Each number is 500 + 50 x the weight over its row's rms, rounded and kept within 0 to 999. Layers, rows and columns count from 0. Numbers have three digits each. The size before them is the row's rms in percent of the matrix's.

# layer 13 attention output, 128x128, rms 0.217, rows 109-127, columns 0-127
090:615478493558473536429493555478516453523575498346486521550480553507581467554564468444492542491496501449569409567494599484485524570464547609569558533533428431396478474521529440544528397511439551531455418536502557555525495501466581484464492467473492572558513511488490464474437449471460486414469446437464483466456464511494530367509546579555511459483480536506521532419469528544510433503441
097:544469506576497511504580475491494582587571583494409582449567504521568527526452487482515525567486593505488504504517465520515442532446442471538477544431402528512472525454410549567505470486435455428595497488468479428453491497470428467474389448436414453574565532610554489574470513464472496535486466480559491506553513517459423422444539528553530463512503453478478604418536548407591463511455
112:571497456542423604445596478493479570574559519548516467551523494430454515498532535500468526554528522430542477534487561504483521583524549498597480515454540505534465503486519533516496527476422450513573417466500477409507521489534415413534420478420411428526551425486536571518520566477565479464564405553527578511548596494420472458400444513565564480548572420474446468449575501426530492464512
108:495554561530513436505484517495562438513517417421468468475471540558589506536549419420483386517453496473546474558492517433494483514408506591492511524513488428468473437563507467479496455602523543457522513546456539510447490458474550565422496465538489574546416541506593510529452388501404562456418498462529457518510466537513525516556669534483480486475426567562581467406432561488510538529480
083:579470439526433502480499577494512544448598551508489513540492491454440528577476434480499505423450566518503491610482508504486516467517522499562563484463526546495514484450540487608490402477490518517415510528570486538530518603518504451513569603488567455425499424506496454451543543518596393411501556529476488471426510470558449528535499435420593467541491431416411509572574395544493485426455
100:440520516465624467549486491523431385464564428448491449368523479533595550452467420531553445504523420556465496453504483497497401446505413495474431488516497494451497531550451500436484448514514490556445491564512480534515524547532550505499536540508537514451517475486499484470561390453501460531503500537381491483474481470505468453603645475498497522338414478483499444472525471553465536409455
102:518426519582458550478563496484484603564544606483497551558500552451506396421430502516464617511389488450457413508502474485518488609482519447601519509502432513446432502527413474544498541439409483390480542522515489543499477508498556494571535498459532525508552494566468384501493485492554485536493529471503457442488447395477434444453434537481477515458511488457509513604506500502534357502529
100:437488502520571514498498436555453509508446506517514520536489541488525457397457553549537541541451475542440452443496484536491464577495451409502536537523445517453468532542428472475494589452494413389544609599481396514459507532520511523414474492552512492458537632549563460586557401483484507575490548519454475498529457448472419458584620481520460509392416477495513485584530503498464461490422
097:477526441431464558566476474488505495503481488616561440527550493420387570523567649551506455525587501532470623478488446533472518479587558504461478481555550505494471587434539537456502560467512513549451554568490558572522481516491531510421458479583506528552493521401414538533512437580483557425468572485485461564523478543523570576568453485480447429525471542537498518490465487534516604550455
091:508460554532499553425501491502577579552445500527451591471455469570542486533385451356462517564455433466508537484507574503513526534474445468439445581425496535502491530498576537450501538552460418477571469480487472452502495489510454484400419414508426499570518554532496571547493515442445521508535430516521552531545513602472561464447576553601441525558511516541503619420484531447447514536450
071:486538440466446567498529474563504526457373382605518522591555569471450445443536564500480478554488493518507595526519571516522424519549554506417391507478450582576457544503539499505476569438511508537474415460539471519556482546467540454467462589460487454473564407465463546504499499530610485410522512517568517517472555524525495506488374513512558464492572474486418488523531447539591580480526
074:440501490444547500505447508498551459471384555543524488488509421544525562511430497487511488489521535543491626449493492532513543419532442478395494507494425570484526537478564529453507550537604485390440600563469583547477504499482576544562575523557558592518416492502462429487472433507469545566425578443464431492485422440526503554579512479418481530419419552492565506522444515552443486472544
116:425486486475513521531510463504534604530421492506511532460489496476473505488482517484490548554467468519522585441494471522495479549540420449468495479466463432454455525498414519482496572508511447567475568532534468490574514575518467448406409478552537409495532576494430605597561436538487506572513548540429491548550518611473478616593503375450373500504473518502455484490518463476494609529379
125:499565504446516462517472532473480436439454441467522460537495524491442475546556552540492448429527547516551479536510489476505514514503534542498553429561469418494483455522488482526525530487529573616398536608526529623572491563485602496472519564545601517459494583503422500523492431568423495459467584453446425504430442558599503547642492479446426451440469560491473534508501467585520507484406
114:566581574544420540408565542531457487503498492517453526507502488483505406466578492500463490539502541430606379555485611470503507541448531546588462529479456521567477437516504520476510501490427462606561391434484477452516487477522437427521412472451459428557551528477480597514529554477493501478571417536502589524535590592470493474447456547562451485532571486513478474405524533440554519497461
078:487550549475464509510455418439494519418455508627494487400582407441471537560533557456469474630535565492558637545468347527461549419541540518399489443443495639640490512412548551449481515514607475497531529551479490531492526489495513506572528496533486511505524487567513497527481496484473496596534529472535472490473451474495535493488508488483462528503519532530528605514491528518457473488504
086:407524459458477566550510521575467577552471493554494568607597532453427443356451495566521523515410535545412559477471472601469467520567489453440440531455544492480336478622477483436491568454461476571559463499460541480498493431478462484495461483503481447516534513425481577487468514493487525499522464479502512515552524595480539565451403514508430502559547552537519452464467550500550528534499
116:445556604479528449475469514484577482443398440441462553424462490532583435455458443489440437548467514479526485387483499463492431541438425475431546500528438452482478509526448490433477532593512467491498531553503465510505521516534493528559572498562533526426418480469484472494582503455457501494531464576394545490498483458487487472554646460497496529425430481492554492506535525530295487454467
089:490471471531551551539525503530477616549522545517502567532599585429541516404487533542548618531462567503438482514519397551506358527518496403506505468498422530511412510554394524497504541419412456562521430465513517459566480526512461437572422468454477468544566471502399576547502549505494488488559475520489531519528562571453439518461446474509461468505588457477450531416535500450505535487431